From a checkpoint of a small transformer trained on Wikipedia.
Size: 4 heads of 128, MLP 704 SwiGLU, vocabulary 736.
Architecture: RMSNorm before each block, learned and rotary positions, no biases in attention or MLP, untied embeddings.
Training: a variant of SOAP for these matrices, 6267 steps.
Each number is 128 + 32 x the weight over its row's rms, rounded and kept within 0 to 255. Layers, rows and columns count from 0. Numbers have three digits each. The size before them is the row's rms in percent of the matrix's.

# layer 8 MLP up, 704x256, rms 0.541, rows 488-504, columns 128-255
102:088106081165118131130116136150152155047126106118117149112101187191125161137161176182157131094146074124143115189098135139158129140137134107193207154188095127053154096133124108149164106157131103061098085090119076133162101108194136153128134153104166118110130174141180140109164123124144161187132115132129159035113085088164144100147144111171093120085143138090128138167069164116090126149123
100:127113130089089181154164052158137091109063138163067129105064142158124125108136139190094143135183125151142140105183115161122116108196115127100136084148125164090159112123090163107133138072148130170122132131130164103140167090129170197134127127162134182145157103182072096127131153208172068093150158140184154141092132107118148132125099088176132176143139148070171052176185143097086114180105
104:132089150109081095132162168077089154154105106153118109110135143108123141128125180117169157134098138141171115137107109156186070129142154147129142123107149140142123147111102156141060181128170131150091113135060184098115151130138088123089169103122158139112143073155109147133182128141214107079176179105109156161127198135162137095212136103124092077129113116128210125117144115118160098089146
101:163105171095135153108123144152152115096168138146155187136174146111096187145117163162141122156127127162105129101116148138096117153148128124144080129098121137162105144139133171195111124149145122153166145091180177130108166110116158137114139142177100128178098128150085070125180122041192174164078139145144116103183240072159154152188168088154158117169146089132127098097185148180094148124085
096:175147141085123158129141087119118157150112166067108145185065094103128132098076177145123107147141099138129129178093138140111165145144108187166152140099163096100137102168113077100118147100101106190169148184090175165092148129137125042104109112130119129156168151146105140110123121147110149123133098135099152080145110086176102133052141136094159119169122130104217118122127088119097195133123
095:189115155074104072064067109178129159137093076120118137126086086167081128132085191159100128133132051128111099133064127081216062137104165148109151086181159150138115151080115182080118117128127162133114157138114139110115141103159139154152175134089097098093132129098097155156106115098104157110152095077077103171115132138118097141127140154155105108116112129124124109137171029181074130077166
098:076088168118113125071127098145113175067141170168106088085108094118088135096174066118161129098109096133103165118094121134119170134152154089110113137118175122094112146121136179137130108127127117129126161149153144129115117094132126102089187089114120137110159170096138158124209170157115115110148078102132102110086131093113067124169128109108133132019119146152150107178118118094124146092133
105:139105140112119191140160116155056137255203174169102089169056161181135095070096133153113091115059148148114089103097098138127127127144101131092116140137101101091143144108120126104136179145100158112183184141120152134115130098133157120121100112140141122101199114112102113053067141180147196119114165131112149149136122107047152115105172101138060094149073129122165138133141115125143139142104
091:146126143123184087117093203086126104173112159081101156179133146056101117073167180121125130080143141197137123099119110164147069144118131175170146187154124124133177164148154145095115122104119176134075054093114110075066132176149140087149062127115130081125077149193076098196137136100129182153157173104119128131171096124125116096143149103105199124061158114107075122066113123133133160159122
097:133123095138195192157166161145222081172118145109110127102127101143131172137172148131152119108139093124109098187167064112188154115176166160113106094171139129115141120151123163155194115104185118128094097120083152171116180183107098055126097160193091126107115162124137103122106129142109180105142154151140139107115118145151056084119106107182141111147142081121175083136156125106170122091106
102:138157159108135175110143090095101184121142137108111124148125119116131163147143070095140115100094154079155107141119096180169177132156167166152091143107069142121154126140171097172093176132068166119077160111154104101086124129075142069110118150121183144124093086149156090170179119146158189111100107156159155136143169128148103109171101152133115137166121098103027096145058103129166121147156
102:123194112136138121140113195124200089093133154155134051115058105161124136102127111140159184177145106187090148154165077150128096122110125107133086150112102125116073096145160098146180171134136129148201073128128128159162150107125143150144096140148149146096094132127095146136108193116038141128119124140216181119129194177123104190115170108073126115116128133107087154134056167122121130078141
102:171177134132137139130093130110179086176150139083107099173149080151102094127087141161125167164114135158141163120121182106173147108122093167150088199188104125138112173181165066171100111198171245141139190118094124129131133166106130139117070137131136105157073169136163158175132100121058158141113066141187098122158116142095191125156135161200159125088174106074128145167155109110128079117094
099:125126134127118084143059095104100137099189087121159111158127069109146158185124139162154109132126168115165106085102158189128074069067096107057171124111073111114125155154137102140096132105095140167125164139071138147082075104153172116143071157165112122132119092158139105115160065136111155108137131134124171101101134172123129166078144153128167121146153102094136123169169049182147097138145
097:133113096152139170071097129125127158125111136163129154096118141055132156115167108162146131153222147165184108133104118094130142163125120146151169130065145145094135130129090186100121118180132127135167126129138157165113069160115103146124142135116126113121199129186085136078142139121126157155167137056097123091176108111163097167089169144122163114148127151099065149138101120119057125125163
097:160097107054084137136106133147166135107069088150086135061108172134147137082172161138136205091090169076144087123075131155146093160124064130160156118123133089135136101129123040069123132146159161155110126131058157100134097161122111076157170170111106090140128110112188121100117143136167140150168111156141115133095055127102129094137124153125164065075117154086101178089108154106117162119090
095:158106119145066113101165105167180206064106161111135147113137166157122176117119154125081124155116100131130176155174130172151127173110088103120128134121097141121174130176134089154127119092121114134154105132123118180172126182132127129132107098132140049158167116176174146108204115124113155114137144131109078130182127123098108147105159155118134145119144057158141157143059075131145164129137
# layer 8 MLP down (transposed), 704x256, rms 0.4, rows 488-504, columns 128-255
091:084111127119104191075085112115178177109101111115158130154075104138114102150121144178115160144126140099138079172156101203201102090076145081116106196135213140149120143100143151144137104126090082124139111127212132120097064161171079085148154123185229144121150124147125144139105142087148161112164100208138142150089070097119164151119135106151111101111097114111118107060163085184078159109132
107:122124121157110120148111093102125112174150143139146194080108148124164160108123134137109203113070104090072141146132116130132117090068144079067093158148193112145171164128078128125100121125128146166154154141117210122136095146132087150148151106097134095194124122070139094139150139103171139164065124148125139100137129125158149118109164149141138175178074069092111149099122135125144149126145
104:124071094127154107176171135115130109165182065151110109101150120151141072159109134102072088097150192129215109153114132125134075104106145180145117097174132107139101181108194180128095177171188170116102117157130117079102090165118128169156180156135123098120099132182090143035145155128171074121148120134121144131166153089194155164143109120169171108143174136169147138134092107092117162135152
100:138106137084118110158142111112073131111152123162157150162110153101109094179091118130089132116110127111194121105145166117123152118141127138102109143152107133089135203173090127150122108095124065113153111063161176158123115061088167130123163101143128129213107089126177115085160156137097129123085222131095070125134180151166195133158183035096110120076164111094075101095060070097141144104141
097:125183099134147138064190148132136113145121128177106110133089129130129127106062119151170120136163106082136113076104119117176159108155120141148115081125119172077145156154126123183183176162135132099155110125151118139165141104068131168130186081138101167099128095136124156120087067112105167181141132077111195109083145081120141096111197113104170157141200155089135182102164106096159183185092
100:201100080074138127132148061135155010119147083095100125089194195171167038168108113144125140163163148136165150163090186130158138093147174136105126113178156083098122089126150157134126082114136185110082134092106126140078151114102132109104080103084089162076100097166130130131106177109102136103132110122128147135178114134101167082119083084115104125117106095092129166131147131099166136120129
099:116198147140172108157142127167134129141151141131110124134181142167118190106130136142164085143049114164153127106179161086077141113182136170141099156133133168162081153150113159121114087168200149111148146155092159103156127102152094086161108153089167110117151072095109116141128173131093166090144178082140117143142161118130104136115117095109140129103084135077114146132105157047185155205137
103:148158162123127130109150078191105166137093104131097087157156125085116185130125140168170128131180206126112100124086104151095124124100182129121147103169083097148132148110238137122075066106136135089147105121037110107140195126154132121167146117131165133136122144096142170194107114174176120157130127128088120121097096095141131135083157123144124114143159139132140140104188052166091085116192
092:179045120086113148166156085112165113100142116125164099059192112196150126120081165102095148132133052103116121122120121151100144143108107119140049161123105135062081055167178123153172152112127134130193113177153139085121117159074112082143136124162117173125126127082091127131086105117076131099113164108153153141088148107101100137183112162120084082142159106152120169245065147093146142179112
102:119117087056127148137140098136175138168093124115134111135074104088161143111125127115159137065146151066140144154124163164179112117077146134156118087061160115065162127141149066073109134143120134100113127159142122102100110123159139107140178148086174124121094129106160176093130162118162184175169122103106153114115067117094145186170126130127107123095146102156148132164113128117187015133186
101:097144175140123132121175167206201086140223097136144174135152177121178134127120146135053150170070150146166119161155088116133120162108116120105099139177151072112106110124193130079089113076078120133134110107131081174100085182138113110093084152141128151149150193118167109181133068136143099129153184077121136124155099156100116162136100156122179082149123188115117111151102125178132060120101
103:122114179110127162152137144177115118087181133079118149142123166155158128186101081145129160143121157116133130099156075126119129129198174076201146130136171108151134108171086127135128110153154122039103185123153135190166187068146113096127154126147126196109142147165063085167141132104116100146129129116094146045146157146148143141115173131132132120108115126114176203117168147063095161133163
103:153124136156165093165201086155092110173143158107093069125106104063103092089126133140139116101115199126175163156199159123184099122093163113099108121124185196169131144103094147113100129133157120083177095099125152135105098149093095165115128136117196141114055051178100144108146115152133126177099103101129110026089116141099181131040046139101157156096110128160182131161118121114109123161119
094:090165182113139117172081143197000155123091123130150132120140111149115124104104042109115113076106147134103174083117172108216129126064154126165135115130075055106130116160106101164116133083134135171154117176113164119210121140137106116116117094113132135154160154125119093148168098164175104160170130131134153093101178115132128137115104154150111134122100125144151096113108155152106047079202
108:067129176133096133110075069088147106145096131112106140094145163118112100103127133108151109135119125129162126126127123138108126131138188118143118187154146114128115168138129172141186132165207084127130183077121166092121128176134134191128125052147054153117112125220120155125144086128139075193160176084101174067189123122092123127133140134083118131110202142168106089155105140171123153087161
098:116136068118112117152105159182160172084147167107079102135139173144155135152084164133106115117106159076089113129136140113192175166087130158100122187162193125204105109070156161160097221142108089140119104092132128124126148118104155137166137152150140098139150109105091167181164137135100154134139090118137126133128096133102112115146109118202120133140105155111173100163087121158116095147110
100:111114127157048066130144182130118090094137178048081139158150159131159102122119177159064157130140082136122119156069146047145075116173100127136136108107129138103153189132151110151147122145165138174110157150170111150075087137123122115124141101211177081149101150106135123065141145132139140140115114157116126103112148074129111138132127175129156146086100126129098152091109097069131065145157
# layer 8 MLP gate, 704x256, rms 0.503, rows 489-505, columns 128-255
101:187111093160114130087125089055143173130099199135114103158117123133092064046118167154131116139163118092138128159059121104111039022109177111120140138150109128123120103137097126184134153100181140121121127191174095142111192124132125124115180149150169080151146099111116163127197150157176112132163156101108102173134103048123103129119138138133068121138143103165122173122088146108106145111147
101:162113095156081135127122094148125075057118078135128089100094187059139119131108176133079111141135165131127086045136107129098156167103134058138160166120065059128136133121131126083123090136123107105099124175109175145161163073123126101141102047083138111123164095161092095095088181108179117080094174033140123109106096141106116144118111151150097094095137104152160133133118124117153120127120
106:100127081157089151143154080081113132163133111131119148186116111102128162077154126126180121112187110137188064128138103123205170158120092101112120120163093203116079082073106136176121162159159164124092127145180114124113171076175134173191190147145142119156137171161154147116088112088126096139173154132185129064184117074140148183120181131129239082164157097105134146142110084133152146146153
098:102071103117134122172101109105181112113137103149137182107134146184058077137120140151137114130107136087117181207181140146160164086107098087120113181146066139156170132128153157111098136148166130136137118102144172095119122154154125135140056113112125105109108163140152098156179152138113072048124136126150132082159155191099141181204074124185091087143094067132059108100104109153134068060126
101:156074150108089132154068120141180079191108090114132122117174133123110034157148119134142123118118109136118090155140126157167119100110166140138171108190156141137150117172171163101123058149119167106118140126081159075103132087112144174123092134113157129134147149147111087140172130117133149036115113116081136125083115133147099104118019133137129121164148116058137138111130091143198139101166
095:167145139177195162116143112151172135112097130125107185131115086092179203127159132112168077128115132100142146095135112112141141099161121157184188192100095113119143091128169066122093075110098163139157138206133149125127066056123192166084108106173122134159157124119134160091098117093124207125094086159183112097115126144111072117106104115143136099123067116145107108164126138071127119089169
100:112129216108184086141164116153156121090117117079150149080110096125120134166140174117164132177144111111102145164154105088126111173124149128098073153131163138167083099119135098139081119104127123117101156080153149149099108126152153083131194111113145129148079147125159104129083125094183098151121138069094139072127166126150108147146162100138124106101179141162111067072085151088105106117050
087:154143124138166197117162141086099139094097128145111104151156160180094088145108105149161115143176152165130102090119150126099141113053134059169094109096127129152198113138095124147097112151089123130136060114085203186114156160142168178149124098149113093183114118128127142119143136123144139199187108129116152153155121159085167141165113040153100117051103188145132084116136139158127145070171
100:124175158087163110096089106127143110156146105156154154122075115140082134130071162180143103129132129135180160143157116114087121148120121061178146118130167139158104146124125125136162086162178112160103182071071086137077122100154136174113070134095118124177132079188136139144107142119195104157169120094109131139170129082136145087116115132134189085155110074085215132085065126113206185101133
105:108156125119129106108182134085153124082100152164178149119144137101144119176096103151104177140131131142048110081097136107150142139105098139147127100169075121128157081138125114107113114159114097113122159153121117091075125148165150137131113135123096131160132194109150141101130182158105098134113186103098164149173114088135139116113159165191136134122158145116147098146095175181173196134144
101:174106146166112112141122133135109196125136108120142118184154141119061142119166147101150165109131098144181106112169116150172067108155081099115098153173043119131130092083095088137136093154174090119160143113080079097108142164141065138165154116099097094123139112105094126140066154113157114129154104154150157075130157113133059150155173125180104111175065097013174107167100089154116116116130
097:110070096133152138108170160125115093122131141052122121109105121163130143107108171157123178121100123074097163179142138169151089089158137129098135103121168169121128173090065062123098160111076095100194158110154161139172148094155134084122200060115145152138088095166162126113173107105079153189106097156132178113125150102143132123115124069186110110175168156089100121149142109100126127168139
101:118141151177167114085093118126108123096093114129143106126125087099129100128153194131177143125122159074104139047129142171110081079129138113129113091116133067135130190147092137198176125144139144137113059126112099130112180169131124111094146107140158151154081128146115159105090100147130120099124152118120131090143200160085077170093212161061080135136180109130100104174086106108153087175082
099:144070121150126135167176158084158124170150154170162116162036058092098098095084100114077096098153163107137170151178147145140118169122120115092177197129126101170105133156160086138113137121156124097108103105170151137173105127151199127217121095157172155084150152152126174121112154163144106112115113039174091132175131175154128140105101143162075141114113141109097128189123034148164111134169
094:131106184144179181089207181139079118122108095120084154142113139082115120097153095182111122160175117088072127134107076144127117088123107168134165128166123145133151171143173097069104139126129087113149132206191171133115143082100083164140171126156037172090094128142121130135159177105155159129078096108109118158095107106116083085129134107113136149160134114146107099130124088165057150150165
094:130112157152096106089111160100118177069122109083106122140134132179167191147116137110149103128110069182138120108128145155107026142118108156133145209194109165155175085082167080103130152139200065147108125111182075146118121191045147112106129123107176105149101128102113227135128125129095133164167084142153121134130169114117084112117100124131132121088081132115131121138042106129085110123105
095:136139209112119118104138119125169141141125145169194139129152166088137120114144140150114157175167110144083137201159167164137127115124143109097117138111168153107154104133114105081081140115088181090125082130090141105133057081157123179149064135109119175089128097190110160146131161127148134158150087194141095134126071124133082131103163169138177163120167170167166164118152120179142167127146